Each number is 500 + 25 x the weight over its row's rms, rounded and kept within 0 to 999. Layers, rows and columns count from 0. Numbers have three digits each. The size before them is the row's rms in percent of the matrix's.

# layer 2 MLP down (transposed), 768x192, rms 0.258, rows 93-129, columns 0-191
105:464515495477504489483500479519471515511528518529500529482501465501448464497513466524485503454505497521528503493513529464512509498475510535481466540481499429459484499484466501536561494536499516493489525422515489529469503515502480450499471505480477488550471492510498488473481513480446515497494498534524485480486454509477519526485526535466516502490462514496506532506520499504469543529468497521508507522542516475523518483479530510504552470527520515480504460539519492463467524478499486499516497550475512494516445525486489495495518497526524490477533527549512492505522456540501505477
084:519486460481522497515467476498484460479503487470503501493474475505476459475477477488490491507517499481523525523507651486450499524507465477516502485481501437456458496524479475515501483492494481476512519527493483503462504489489490499495451510510475492474482494510534479494459512490499519467457495494501501491536515458499473482490481488512507528519477464466482509492512534502477491469498502456493509514502524509510491514527516469504476502510521501516520514503502492502493479481517497493478476517500491454516458496465485535479466511508544476477445519412518491524497476515501459500
088:522504504496477521481488483497514511546505521470544490470500505483477475490543482520490471503521548505512509491514519451525515476499515477495488448482521515531511475520467524532522480508506525505494514499528501519485485475491454474519482487540528527510546504520477548522481507501545498458495492567518502515562524507535506529487484481484499500458495516443484483491503510522529506510460493463540523539532511472556498477521500447522484484509486500499530479512480538505466528499480498537519456528494485524506488548509563513522478473496517476487500526458549531494509464506444493484
093:507511484499465514509491527461474525509552473513510440534467498501492483513528504544481481486479484549498513497471553503527505537523501529489489534510490475479500567524511471465497494492491505479475510575487513481522519500519516481457494501469503496501539489495499512527500492501482519504494471518521515441528516505494487465521527487485495508529526501458514500519492518486530560533487509498480561497533461509517518532520486473514532521494502530518548512491465494503532451492489536481532532431507479533490510452505421475504497507524496491530493526486496495508491479533510477484
100:480529514485492522549460485503504562518504519494468471503500448552505507464542476492505487515491513491527533481557495503497481532506508554522532517515523463485530479522469537523495485489479471497482490490547476496480504492530477499492487504514489555495465536441526478518486471499481543499487479532489479485498500497484528520538529490511449474465505518501498475465514531475480532495496519489484482504483492510463523449504491478511486532518487503515489510474492514512479516526535522484468468532525539490498542513517518472442543502507523463489527506466516426521514500482445491501
089:488505495545526533527534521547500483504502460527522502493541503515475482516464481491470484470513452473450515486535497500442460476450524490502526505515485484511466495509509458530455491541534488520525497511451506523485499484482498544504520518513497505509480519529453488482460541477474471507496516535473535514528473471515517473487464504522510507495448457507486489499464468514506506508498530491499485511563498469494514514425492481461512478581493481510495514489521496475521475491483514507469491486493492511465478469471521502492471455474510467490479490511515527544511472525501499495
094:480510546477528508461479446471491470498480477506513563507533492486482473464510524493503503479508486497492501499522564490511512518509462495469509485457477514520462464504505494493527483478497494483460501508475498530495536535452522550484487517512504490488502462491498482472479478480527473484465475539482454475513527498492514510494476529522530518488511486503509487497536515489532564506553499506526498505506505520479485529520497459499510443485542471525448523509558465481537512517497510515480468516453518452507566510475512518509513487504501462507495536506469443513468503509514474520
105:483495530514474498494479485500519470546516474526506501497499507495450486479482475486504486486507478489481457519478487505497474515530482490509526490531491492503499493483454497513487471512522495532488482515553524481520473484467505510452491433499517500515515528504455513510484444483496498487511519454512498504531526497502499520478459487522503511479480487551526479535503469523513510546476512496531484511489530506463530493478495514473514531478496514511466515454546536513491537518498552481476528462538546511506504495502438474571525549516446491496457506482530468530498461524560477489
101:472496514495531472462510476461484516452489486479484465497457493514479487524515498488479498528468503484492514467462476483505475442516525516504467479508491495477502494449485515557539498471471508486504557471519471495486510480486489526456460507540518492505490475523468523511542474536523495520499506530521490465510491523502513521485534515505514545503497506458505497527480511530505519498494487455474499494501569489522492475505491502490450524499528484531562479499560472477457543491499517538494488495460524492480478497528496499490519493566503521504479455481526476505494494509559547470
093:490480498509495459505521487526494500501501469486493481489449507512529522473518499481482511538475505450511479486551519518504495522480513474491453462498505462505450503530469479507516541544483467479460535504543513526511482477482521508500490502511456518465493515502485465514540460498518494526490500514529522452461475532513542537538539522544491461483475516485490499498519531472480489535487545457500485485448491531522499514509461492468494475503498518526482513524523512490492494537531493494509465497498481523508509509466560459550535483492474547480514488473466455506498477522443488503
099:513479498455512475457498476492504529498523487486534497556445507462525487487457468545498495554529516531513471538523551494466550488478492512507502436487496471511469511560467439493467426498511501501534518497493506506497509461506524475516503494476488525509510500516474521510474502520513500456515525495520552493537463479542459483494494493502477509517501444515515508478496518458460516492515537479464463500514492490509509467503519505497503513473521521489551532488466540508505506481504505495496480531489532535513517494484490492469441506469536505497533500480488523503492514492478491502
110:533531504538499530495523495553455509481502483542486470506547498550538467526480461507556480497478520511544516502482483458491516521502483506524458495492521480539536477501487547466530519512492461481505511518476463506492522529515472504489485480513461506468501472537539498468524551524473489495471529528510525520478511528481485543500493537502470463499502453546550527513521511469501473507507500479507503488463479487475469553504486504469499482533477539521532491523502454489503514516461504484522474496519462488493524507489522477468504499503551517540520510547501510521497516481526499525
100:467555523481511493523528494485484499543454528491503543523499464489509484518498478489473526477498489474471522537502519496491532474479510487529488493493535472478540485475498532513486536474508470491473520481500524506479476519521497450497504469517468524498515545516464503480504522515456505454483487484497552509504505496483508476536492463487515525486512477471521523531504540477505535461549459477530496508472495544473517479515535525501476487543533481527522539532472517533567469543487522542493522511535492466468473536508524495455458527453527511491509494478481499471476491516476488507
100:510503436492498529504465529485522503505465521484517447503479498505559516504474469494498491484514546486547505521519505455490491477524489471488500502471490539517489455515524503560509519530490512489502497525487470477482486503478553477469498495544491523497476490454522500467483481503501490490512501540492476507513550552518519477461544472504495487475472485502466505540513492476558468561478491473482496543550512467496516493522524487482506498507498520518513497509508477509542502499467531497450525496479481518453534501513486570493531523516545526530491459475507497502508481495531474519
098:474507461526514494521487520491519499508505504529524499510462492479530485500532489500525511538509506505529506518536491480511499505495496500503481471546513458490487461539504479509456441534529514491479527434492483472517508513484473485435524476490512491503495498521514505567468496512494476476480498513509503466536484505542489486475480528551471502461521448508510525514442485509486527481509553486519493471518484451507474498535516479525464497493478501457511538482502501488542531503461550527467557460512478503493536484528479485515506488490521506531496514440503513474541509493476548510
100:510496503514484535510550495461474522509544505529530490443515469480528478499519509476460520487540522477465482531483499483478516515496540464487517550530487515490533450475447490520513489520521509492546518490489531432529523567503455507525490484526510520517534487520538459534550514480518494547492494484435465509492496512492553518516494505509501533499478509509490492471488493505496511464477455515486490466503525499517467480509477492434513493485494526481494497501520530509478530509512536494487468486521484477512517523511512475503478514489522495539493461485507541463488479527461514502
106:494491500469489499516481523503510474495498479488529498507498486562494517514472488522519519485487504501496548479523479535479491468510450446458456521504531499508478523494517520478522498492443515514469507476500523447534500494523480511480453497467509496536454527539534469528508497496487506441468543468491542495532514489484525496547469493482455502479492513464458494520542511497494492515556502505511540501487516501505516456535490516491521493523509523487524531499513496491500456552529492523503548463485517525489482542480482511471499549542509491490512503482502515508505530494481426538
109:516497523484502525499482517523497509504489500513478499553537455495485497528521494504505457506515490499481515526498504504507499514452481517514512487456518445523482493483443494519454489521486476505516531463495472482536473466497517497493514505483488519505513470484495500490494509518499489497516578469464478541458503440491498483497482489502475486532502497506440590454494515529480521498450494518496500488484489487509575538497458524512528517477469523503515509512525434466490518509546479517518532497517487481517556513498482513512517484537473486472438519504494494492499499497486518538
107:472423487489429491476483478493520492489479495496511463510504526483524490495495457491492502517503467514508499496485526482496484516494526502498522480490469489494541467511515503485485491496528471512503532486526487476499503470481534542514533483559483456495474495541529522496483475524519464499541501511514435495529535522535525541533521509510485485481540509504549536508514523497495521488497509511535494506504508492542532451520484525511492498496498527490464515482484487549487519474511448472441473548542517520475495504445497483491524495523467538515438487503455478501473530507530529522
114:497500476486526491481512518491531505497512527534537510522507501479497495469476496509505524488508531494505533517539506455471472469487534490508532484536556484489531465492555531467498540507471456535488498484531519511455540517469527534481474490504477444522516434475524439509498456501529485479510519493500522487463495531534460533497480532490489501493541464485466493532510455477533477506480506473502462520502470499495499466531493485506499472493490486497512472486460471472556506512485532489489475494496538480520540476482498516504503502508498530498484451523532478526499517523512542557
101:522449558473502501501507519487469471485525479517462494503481474494505511545498501495491497524460512478539475477527468470502462492506518479526542526477521446509486499508472516495506498497512501502484534517508479478454491497501526502467508490514460511495546499524504527510458454508509500481455508526495486489516475468499456521523499509509512476529530490516491528496487496493459501480478496506522488482527514548494557491485466489512523531483491504463517479490478488490425454482525488542488505588529497558541548502522484514469439489510456492530496507514489492538475475502502502530
093:492467502477503530480522504483517460473462456518492486495450493495522525531455473481547469506519472503506502508477532501501484517525531495472517546488489473498486476519526477508524438459535489465478495518496490501504473547474509503480516518529478458521534511451474533455487514511475496498506493478438506518539531513510513461506534498512470524497514474527471521496511480530535569554526530538464511484486503476511473493526534460478442489499471486488517532510498514508515475500505498491496511508442458461504497496499481523495509512530482527471524495523493461507540489511491547511
101:526462522490504516509454496564492479517513502484505483459501506552487531500545454521469469469515486541474477485499460510514525517468518512491507499485517511488490513541538485525528481472467495485503509514479496517473498509527530511496502473517481524487492531488480466503490493533487514497558485524493501491480518508493509466478507494498513495536530438471498424492497537508496454470445488477516477528510525530500511496479490481479503511529471480511498576523496551477495499531477514502505530484478513514510545514519528544487524538468420499515512495468497491538527491521520507541
096:538516531499500511553511499505483476510497522517520536532507502528490516464517482522453530473503532510472452518503550548497499530512487525497536499518510505460440490490505454490448515542475487482488499514531515522501460502547535469488503456519455537491525519488477539502533514488496510538495528489469522506511486450515482482468480488511497457527497495495503510515527509527530488454508506538523509492502488505495501513493504484519503537461515478545492532505488544499488464533449492531504530463492517549501482523465534542462515523468496563459494485502526513511500495543500488490
094:457474543462542491507505544500514486486495508470503497496512454521545547472494533487507456535468498481454481535491511488467550519541493539481507511527512514502490471512475485498497537476471515500491497494476469484489460458478538515533480463513500523529471483482506506502486486452486514480489499473498482484522480477522504500474496494507534519550466463473517531479501534507465438504506511471448501493479492526526473523536503453531485493497536473478458482531477457511551511475446539518489495481488501500502526504457506513493496487484489476521511463473546488504502519472530460488
107:457492524506499503464509513524505486502532450529541515521518457424533502448514491512510499524503488469470481537468514519505525464482514517542480459519526541514499530536503557495483530519485524501518513445501524501516453470517523496486543502507492508514491497543487502478492514504520522515488553483501506536484505502517486477475490531521473494502488512528479544493521520509504461463504480484527510482481478516483502495467535504482464520508462482504503489508502516511505490536494482519522530500511478502507501469489554475495476504442503489479533535450558569489488462488531528456
100:497537485485486549488517475450521514476553481489538459479533550465501527507504485483516488515522471489508503576530477518470527494472496470519474459525508500486480477491476505472485518498472510496463531515465484475493466447517504464453492509506538513517454476487493504470500503518528501534562508493529520458523496516493517503508536496506499500563510500489509514501490470475503483489543508504500466506496547514544487556536504487486505472486480513483522506496478530524476510478546478518487476525484520476484492494506511506449472514510521461504494471483492502433496553510521525533
104:509494485498481504504526469477535476476476512539475514506484517503445479535502475503497536502474474491511512483491483472519538501488478528473502532492491540530487516465518538492487529528466507499515515497508489532475464478527511494504518519471538536503514515501461471474525504454517497500590475532480483496528495491510516492486506516486515534489496505465489514496470526537485494525550525465472499542491512473512494491517480513503481526529551517480491513490454523499508440471502472513472486442526474482457500489507457478487509498520500496551439513492483532519465477589513511515
099:508518541502507518488510511524510461515496525536548495532468497501524491460539481517494526483513479525538541512480450497480511486521470516491477528464497517514471517510471470512509523486514536527504503530500448520476518505528502476505460499506480470489510479466473494470471537553474467499519522515497471503495444473518484507508507500462517480550518551493521475484546547517427539505496476532528556515493519503516514479505512500487464541545525482476505512517493532507492497506499496500515459441490481430479483538524508504500491527486494518514496522514448494504537489463496479500
094:493513515499503535485513495505497453494489552530510511514478475493478496471468526492493507469482476496474511499439484535493507476524484528479535495477481466505506472519497517495492518463539511461464474481495512525501506518533478536561525478517513482480486480473524460528482470462480461512444478517506483446503506478497446491493493479513507492543493533522500515448513471560484492546531502529538536462523491524456484501530527521507476478550479458479490478539489520529521492494456519535502524479507514494533519495508520494485516549531505502461513552485494509469494481487482507460
098:495506511497477531498487502545528525492559489529509504544509509505499512465491498487537480530500512480497510504538516458489489477513518490548524473511523500492496445543463485501528482559499496490477461526512491454500450506501477537492457519507463485513499517539477509487476510466525475486480468496533510495529491465472553503491478524529489481494495518445558496492511450497468498517497545488457472512536505479561468534534473479511518518451503526520482484499497496499481490473498491502512482497487498542530536538523481448466515516505474514470485490484538490494513505507439510465
101:491516490517504492536485492566510505469499493477498498488508520529503490465520462505514468529492476483501529488518452481478504476464519536489483513516508534467503511520490468533486433531494473502485477502483502516530508507504520516471515510487483521543497495479493471524490522380448511524513486540515518481493498503513491528484493507494496458491514461523493535477490480487523477486504504549489519463539480472500505504547483485520520531511485528534471518465527507516466493500494462487539474512522471497472500450484473495527526455510444479539535533479455504527487521487532500476
112:566544483456549489507501536503495506487463525514461450510472496476512499517501488493523502526499505482516449525493554499502491502508480509507518496505479481466449498486471517523509505541510479514509508495515516526495472528494474473501504472537494484488457477455481548520487518523482507512536550532501465506507462489485486483473503492500498503483489545532469535507482499478543462504527552481506495501496483475538444479513525530488482531481474494497496461469533524540521479485473514452483537521528494513498472546479485462538509505503478482543529485488481435470502497457482485512
097:498474494478507495521519444493491544450480550528504495528502506531456580503478499506511531513529514507513475465501504528502463484481514489503482514503490486502532506520514527534498518475495495523461473492530526499479522479452521428524457471503485495461495478507546522469471545550503491484493522474533496521501468530460477517496455503497499544464439531443505461480496463483521474453499495539511534504479529490454476490498493504485443464496500482471496452519498504464506506501496498505517519485503479485490498502517527524538526517474503515499511514494506517518498526531486510481
108:494463525514554497532509492487464524483491536480493481487512498477532490494507502467542452464513502507481490538532489447481525477523543525481494534512512527522458457499540490487437494504508507466547492528524502484495527500526485482482512494487507498489477493481482546532504526504543460492531490499516441462485480512502480501509520476544464514523494505513537486518490516468506497545521508461540515530538481492521491501498498562525489495476487492519519480507535533501481491502507549498479512480560489486485523535489555529491536518548487494503491482475462495443510498500480466461
098:520467433492524492533498508506498481513523524484493519524533555490544520512451517538508541482509484501470535497501522536531494514501516466522479512486532463493507529533485443510517501501560550494494551515549506476504523484493512524530510509523516502521536519531502474521490489537510485503462487472516519513494508459518503488545506462525434533515453467475498462500480472533491507490503526481512493495504524533524498497491491523471474512545476502456527489483524518510503516486487502488516505463501516529511491511489500484467446500526500504492426471508507517505503444540499538474
094:520455474502512516490508507498499512546532513493548524476471491497507482508495499499502531459513470500496500518483476484489552483450506474475479508522515474493516507512527498504498536502485516479536512533484533540452556510521528488509523496489480515481477519528446532472462490529483507519490466512491581476537484491531508518522501537503470526535486512445492512481509510540472473502494485502484505489520535515511481531520509470475512504515545515524520500500468516520532507497523485501502531449556497527492464480503489499502543556489548468537492487481529525492529443532509479442
# layer 2 MLP up, 768x192, rms 0.274, rows 94-129, columns 0-191
098:505481550485508495492538513504478514508479466505495532457498494563470534467515512502481517468479493512500472507501533546520501473493478507539499470487543555500498501538469529510517500534494529475497503497446503495527534502487478490480547484499447511502471487513512479510477481487503537447480501489485515514475488486493489507486559519531509530484509478543502492473562480527541486526515540556536464502488482508484500488484494553471489476510486499487473496504500541475492484514520504493497519463510507504518545538530506465499468526454516478424548464469486496499480491514474491480
089:517499474489527524502485482537537512487513466485512530477525453502469505480469509499512482527489487503542457488516486515496502505499508533484469470454492496529564506495478483490497530497485482471501519506519489480518491518500478485516520489508512520504502551526504512535452488476520479471427542552546510511500488514484533434517556446487527472469484511508522486561511471495484498516486482509471529500484476462476549510516510536456518477511496514506476519533447497454520488501461507490513502508532501513476502489492520477482483515483475535485472548502475507477530539472490466453
093:498483501466516462498464479513520519473507480516524480494485499528498496470546509523560497476525514491545517511502489477476534460513503537453481508504510477537508483465518511480469507475450487485466492483475441497462476538495520477546505498522528509482517553472496502495477498488511543536499483526493546517500531532498517530496504521479437532498483474513478495535495542494515472513488471510485475514517490503505452520472493529510470492446538492538516514470501506521463518539523473514462519553462470475494515517474509568478456470520491485496526498478482496493502535515529519512
099:460478505492499483521516542517505506474530514462454472487479528459542520514498507485505556496512561537518457485516477497479534510511533537493560491457470576499431540488521512539514521507515534497489482505524530478463467471521529474457488447496459496501498485478488494515514483477482521521509498451501487477513472497490550485510521499470473517467512510505533527495537514508473500508505504492466501466465511486491493479511495484498464496519479526446491499545502490520520467495485500502508489545489527499548498477509479477506469486496552504482535548483499515479506525511492513503
102:514504490502500476495508447508511512473544567421470496520501506490488536489506499494500446519470559502539488459463524532543536500514549516508495511501524489519512483512509491524499513493502482472484522528501485529480524489482538519495470477458494428511530531516481548510497496525510475491479508509462491473504502521496515495514481521494486492498528545449491506484521509507512494495459474523493498444447513532490499501522516505526517480508509502504518499505471511518500491527479458491520468442507452520501518530504527506520561491531560529536482441513526480491497506511484492507
092:477480417571495441535491464501450508528442487488434495491506479500461493504506505523486485500512520507439471469523488489508517453504483482541488506510564502492490499482473505535453479530519497515505503505534494484524429506517514503521531488502497470500509544507517501470561527512461501542483488531485480498520482493507507495496515522511506498493515500501517505511477477447561445543510490483478531521489490485524500533493480536503510518489466514483501518514520484517551495505483499525488530468500494484504499479492499514496525483492454497510479475520471531477512528510501477490
098:456433462535488503506509527491550511516513508499509525524480527464492502508458495493483485519480451496479460491518509540489507547540459480555510520505459495543467470503495476502507523501555485458528469535519495510514505515504495494484529526479511495490512493499514488515494471491529523486510516525511485504488458531542507485490529554478532516483468476497508500508494537525489477483503472472488473465504512505471479514475521466479436502501457528494536466500472489512484495518510502504498530485514472524473500494511456502528537470473476548466497559578518487499489490457473491494
095:485445509531523490464540516522471475468525492480535479511477503475503467485517517457455492509485512472455505515510496487504516544496496527513511510507482541481498512503537460507518484497533493551488492538482509506507487491492512478511510466489497547460526485517520502487497467473497504471552496527486484467491534470496480517506506501505557488508455531526506520508492446534496530525500506430521482504517550478496519495479529496508448483461454493521493481471470506488546466512491438472489454523473500507483529537520477471458531518492488529485528470500457476459505478482476502514
102:498523485499508528501466498480515503487471482536533512485471479485469479507470516528491505498504536526492555531460534451507508449502511503504461523531430509470470479496540520533508477501488459537515523484489467472455492526484506458500482528479524485502530461494502501528533529484487471498475555464496545489520518483528513496475509497524506482431527520456489468527424530510506498513463484575479491507501488497490500508544505501511474485494499499460543482506513533503474497483523520495480505503490460440505505501511493521493468522493516517508545492512497492510546502477515490508
097:472537495499504473518517494557492522519546538484478536478503520495474485483513500514525464483470514482460454507463539458503486478518526531461548501552494538490472455549465475472517521537492495499519501513446503513463495499465492509499514482505488534498537509496521472511506468511534484476494513487498495504451550500487532531508484495474510464493513444483484524439535468487514517519474500454505493541537498503494506504529511522512534492481573470459499466538483507521501492462510524497515515503515536486490505538524507538509501487514477498494508501533480522498459513540529486490
107:501497516503499498540469463550495484517533465477508501504518516513492553508483501499535478503466534531510497482425468475493475484499505459445524509492518512498491499474504482534471530496503505489473527524453519481510506482520508510497518471426481458469513542514514512517496497529514462490449500476462500506485504482499511515470472502490505489512466505510517494453494540508492548505502519489514483560519497465512499444509504504538496506497523475485512441494534481516508477505501504485527523506546474493532475493555505506479497503493479541482510488493503521470414565499502519534
104:479491459522509478510488534508517476554485480470526523472503526481508515470477496508536505510497479488537478520523497487485473496503538482478497491476505449539454503502509458499439499538477524486512537521474486515503485534451491510507494511553492507482512511538464505449506518461512502523504533513469507482485548525501548532526507502526543537497459540514519479527488471488490487461525518515468465499476474506550460498461498511498512474504524498498450493494514511517478499491537459481507461511509562517474504520498515501493516504526510523502527433558494469500448483485491525491
108:509470501465513571483513514505516502465512449508519467514548504519498518545500510469510518502477510502530504478480508474515531499516484492488562558514493495507493535477496488504556484495492492455490481551467515495444490496495547499503454478521504520507479560513553517509533483502476530464559533454502473480501460513485525499509481509486467537487487464497484494511516523499492487478521544494462504480526527492521452461516467498505466497488520530503444473461516479504517511478482470479471478513512462494500513485501538482523472532527484499526512504520486486515514458475482525476
093:454495503477480450494531478541496503494519529560472516481531491459499538475455509524523494506487502533526496493480512484501500484466484518499469444511511490511480445541551491488482497510474491480509507524515538472520490557501473538496515510501517519486504469536495533499467517533504466522438504504472519500489518444480465582481491494494460445514498502478525493443468473502561530486509499480507450503497528517488513506476515531462494522488493490525494480495510522483485557507519496525497487461521481483476498476517489496491557482480520512477488479484474481512509493508497503482
095:513520530488497479508483511549513547474464477511484445543522502495471489472475504515503456517518505481534494449533540529519567503491490537526512445485497515510531489458491548492507512490479483508488496495527473468490478501526485484478486515486506487524517512500523499473509509512499471500480512507482473512524489510511452521491525501532495534517470468466495500508501511530577504450518512508554536505532484500482499503473545501506464491501481442457485507543506544479545508481481506493515541514471504499526531483479468476562544536476476500509477478499472510499464498507463524505
100:537521506509458511523531479478553504512454518519502514484484503440536509518498510506500495519526529518488483503507483515493492561510523524490490469546487488493513540491492472450501482518478452494446492467520487453493524455472511485526483475507522523510502471546453500511520539513532467492504507493499509500496515500497489538518465501536488531497515551521499536446516497482507474488530471487496530479482531514488517556532530471544539507467518507509518527521499543513493473462474509530500484495457515477461494491505481490496531496466480492480492479486493483506465488535535578469
109:520490533507501505507507523486529491500495543494524532490560445525541516462495564488534496533523475465478500493504477487504512472468468533533498512475504489522500548570501479475456470460498503528475490511508489499523459500516488537458476487508477533522481471483460482475514522486499489533475508444537498525524534488474500505489511461507471482514486536527522465510480546533483533532480491491479478462483521510485515523533491509532492536504459520510504509513487522470520526523510487494498490460481521515477474489492468489473543478468551532504444486485474525482487524474465503490
111:473499508515566501531492503474486511478456493502527510444471486473492507520497499531522523556512496467477491480517475530513482554476514436486507518425501487572515508509520463504520505495522454496520500489487513508549500478501529491452569522500462495503476489492497505495470472486481480478462487512466483501511577503466481514498531547474542512507485496510532527490501520477520465491498485479499518481475494507489488476462498485511485533490503475507469442498491522491517491459489484520527478529528466554483493505475467488508487502463545490531503489499504497489494468481491512489
100:491529534477457501524484481512497507474503503564576552465492467482527517508453472527507513450482503528510452521531489486483519511474505460492509500513525482475507489460501489499498501561507459536537575515534513552518493528520533501471480512465491504488506526510485502520464450493483514505509522479467527477499507503478514480450533485485507484507487476516549524457498491477553475490516491515506470518496431524527531481487533499512502458481481505528534504496536526534479497470485470502489493483479507485511490497499486515514492486529467537517468489491502457483494500488499482505
099:485527528493537535460512554522484497456500487501476516459473542529509562501486511456491465507483492493492510487506442495502502513506479513542509491493497530427503496530447484471499507493518476509492481528503494540477468507518463499459489502513446516484495429482494468511503517482474479497485431500474485529454533514499523518494496508529536502503480482511512465493517526499499515503503478500527488521521485542475518474499516518495517466497539545511550506457487480460507514463490509497467548492510516531438466522519512489486463533515484507496502501517511454524489479473490523498
099:504518496539488494535519457492528507521513511520495482501540488527478527513487532529437506530481487523484553476487551504521479520478497431534481498491516501478518494525459484496475492504520492528502494499498521497485509497505551533480500497467503508480491510505515494551473512484483501495538535516568455495517503488481485533538490560493493505497483548503550463485486560491467494488496478466494495515543468489513484521504499510507510502491516507508519494459499490491526502486534535489512449519491483531537531483479525475478452469455481468547489466491512514529470455522478556478
097:468521488502504498553515507522511512463500489512491501493489517470474502497504531514446503499529492539494458506483494534526559482511545479479526505482479463453514533494468542519479495463481512525481492501545516481517465477492543488514432516486496473555534501471462494470486472531508482524491508528526536512505487467485535505492486518489472508522534420477537542486535506481529483492554521492503476503499465490465475516500498517491468498540477539501502548516538483513502479527483477490477483530496505514510504514513508442497476507501483530465503510453505535502460541496508510521
087:471532496477482510479504527565485515499491500467520523522472473493505523464495533483489500520517496487512526462555509505480495508503478549488418481524480462549455474464499489496501476523470478500492521474529496508472501475522483492472449498510523501495515499484533532457478493537499495515573511482476505495477520460505511542478466500452487464542481510512516465487517531509494489521504478492516526536505514525501521529527477528443493508526507512504479529512494512478558508491485570513479474496503492515491467567510477500486472464503464492543506475489483491491470522496496483508
104:534562473532455542498474458498483503505535493473535467479493521448501522504500486499518485508549491507514523462469527473512484473514465461502500499556488458495481533477500497510484510482541473512499544488531448481468520498488509495508472489478465535515546482515515464502464474487473503488532528474521518495501503496481542501508485568493468485471513515525520520496530552517492557535500500492513525503533505511524517500528521479509500550504511520480528505446486489497458478517509489541468485496494510480482470461560472503512498510499453479509443496499506500488517504528517512512
090:493522526531482454488519463517496482498525456507472532508518474454500485452489518480510537525480507510477535522435500478497514501483503513537415475514472533485490482480548513485528519535515505504518465498531515534511514512527462518519474552526501536468507455474476533464514532523482498503522497496485525469535428508501501485482470471500509495490485525523492547487514508509531472516481483517549545512572511493528480491498518500508506490484515510509501522515495494493518524527537519511498469490532476493478483518518523497524445458462458504516526515519484468523491492499482514503
096:507491516549500488479534521526494484492499484471501480524520542505484492549491512522487464513475479458501511531502518500537505442511504495488526534489516501525470528468500446501512526570518529502465428481506544517526489471517500473489492501521490495506464489488502467470504521526494491492477465517495471502495490534504479515481533502479507482517473443531531473477444465524493498539526476495507474504495511511521503593491502488554466515511482511505505511463489502524502499552473494518521474496483498488532511527489478467509550509533481456504516483499445517508522525488465536514
100:516513540448544508489526545522484547483522513513536536497521493538550497469458486522535532479513519474510489439513458541501533468540532521541508513517496494512501495527496508506487483520505496468527473474504487487514520521445499496490505533517504467521488505479480520519475519451482535550480526509481537490481435537516518487499527511519477543516513483503529508485508495486534463501506533508434483517523540473527466442492497506499502458493487489527488490504468519499528515498490471487484512499466513538495495477523503505501468515498492482505571522457506465514525471497508505494
097:480536512544467498516488504512497463552514528472473492479522530535518512529508498508440499528480486465490508466509514523512536479531507472484554496530522501502507513529491424468499489549566512513509464482517475510487527517509457503506504525491482496493490470492490478507497482464492502512486488488474461505516492504488507523472503526498474491492511459517543476449472529498460525490472539504476539472468461494479514451492488526472518507497442507520488520502471535492489466491511523525498475519450497460453476497504468545541491488495514482494503488536475507500547525491461487541
102:479470501509531470549512459502531511473501525492477503461497489532501532490470494518535485523485452546533490489491478494547482499485513487494493538487478502507490485490475522505479460524488492522531481504455491522500511499501505486548512508470549477511468536463488476540511532509510537516523502533490474453483497487492480476500466504444552478535445490530514464475481499480500454479526476477516472481483515468477507442506465559492506489492506436472513493511544538490531453472497487497479505521538528531482490506484516459500527503476494492517517466513516534532487494500509456520
102:510509511482477548534509498502525493524462522498525487488519495498479476518514519499475526515476491540512517535473528533494489483484506504452514505532482536522478547502534500474495526501512538496477449531508502501477491505516456510498492493481456478506473486499520478529477460500469449519499508500520485496516450457538547530485464496547498455494469519486472527499486480467465515457505463517516491512494514466521474502539587487507494474438484438529525506484476469524538497459502495519508509485456459539512516532536500500524499513478508482532489532484477502490518484478478513473
099:486494549465485501539498457512508469512511468514500529516505476470489485533451536529503534489532456501481505535470494481530501485465538518540465496482540486503491482469473505519526484491528494487474520467522520509543513468522508486507493510476507532482487471522468449483541488513505517567501545502479480493492549492510524478480478504491513484520495525458497487472487507533469537531547499475457514497529511488569497508481542511476512447509531532481483498532494476482481534505496449519490468453526490504455494507498515463480541492504519495476531492536553499503487502519494516503
116:489511465519518498521536511479558499485488553489530471527506484502470510481500466502512514519490496476497457512463513463501483509469475493485494516551485521488480525493500457489502466523523499565526516524491479544453436493500509458521480499491509464448510533513478538542502495482487523491505501495515499453537516487506483442477504537519523517491528530517483520472540545536529475483516486514453516474526505510477502469485515491505507493478521460459495490508539527491546546469514486530517536479516471528490471482502523474469502506499430516510468521494494510511463528506496485473
090:466505511483480495502489525559512519519512475516522487542482500481482494554525525499451486515472517507497478495502510515521500519522480480496541531505522468545486498490450515512456485526522522533505454472538465490496497465516454531489517487476517467512533530432478439461527458476500505489506506472447526515479509464524537498474530474464481488498501497511496550489480509507477518512516535512469493519527481513511464462501509508511537474469495456515499512436514460488535550516490515505506498554487495480488503575458537491507494492517495493490500510493520497491491483499501491522
098:514511538502472472515473479521482483476484521487488528467486490491520471455520481496536474529531475502483545526511511439516464462510507477489501489504545518532485480504517503516485487496504497465519486493532472479542521502527531450485491504525532504514489475491494495528479490500506490495524454472484503488515488483535513517464485506545509517453482510491504552542519479510502547532555448491485503507524516492473520518452491464508516474495438491500537528527496509492521464541499445513518507478519495490490540514529509494489510429517533519488512515505509476451522570544501479483
099:527501495525497561513499513481492517542503553498510520456472497504509507482487509486491500550481477516479486441510501489513524554523475478479479475539475479433483516512502486445504520542489534484504549486557518495493538493488492501481497497452507540486514473527505489510494541501471503512465522504508520568428518500528496499539523477497468510501494479495526441515480500512515511507489499517545502487526468502530506497463523503493489525496491534461472472525484471524517547456564515514472513502509503526527495477501503477516507487501542520495478503503532468483481535490485466503
103:525523511525503478506508507558522503484469494506483496518520522481477495539459495504506490508510504533477541529521493510513481504510529498489513455481497527508480496513478494500524481457537488492501534497525474434533540524487491529549508453481571549521484523486546495520541537461487462456478505519530491506486521516533486461489509546480512472525523496507494489460494495517498503516506502490495492501483454525525508527516516513509473439487439522494496442440519508482484459525483525504481493503510467529489513535525516481484479479517515510452496457503468538483487521478519499541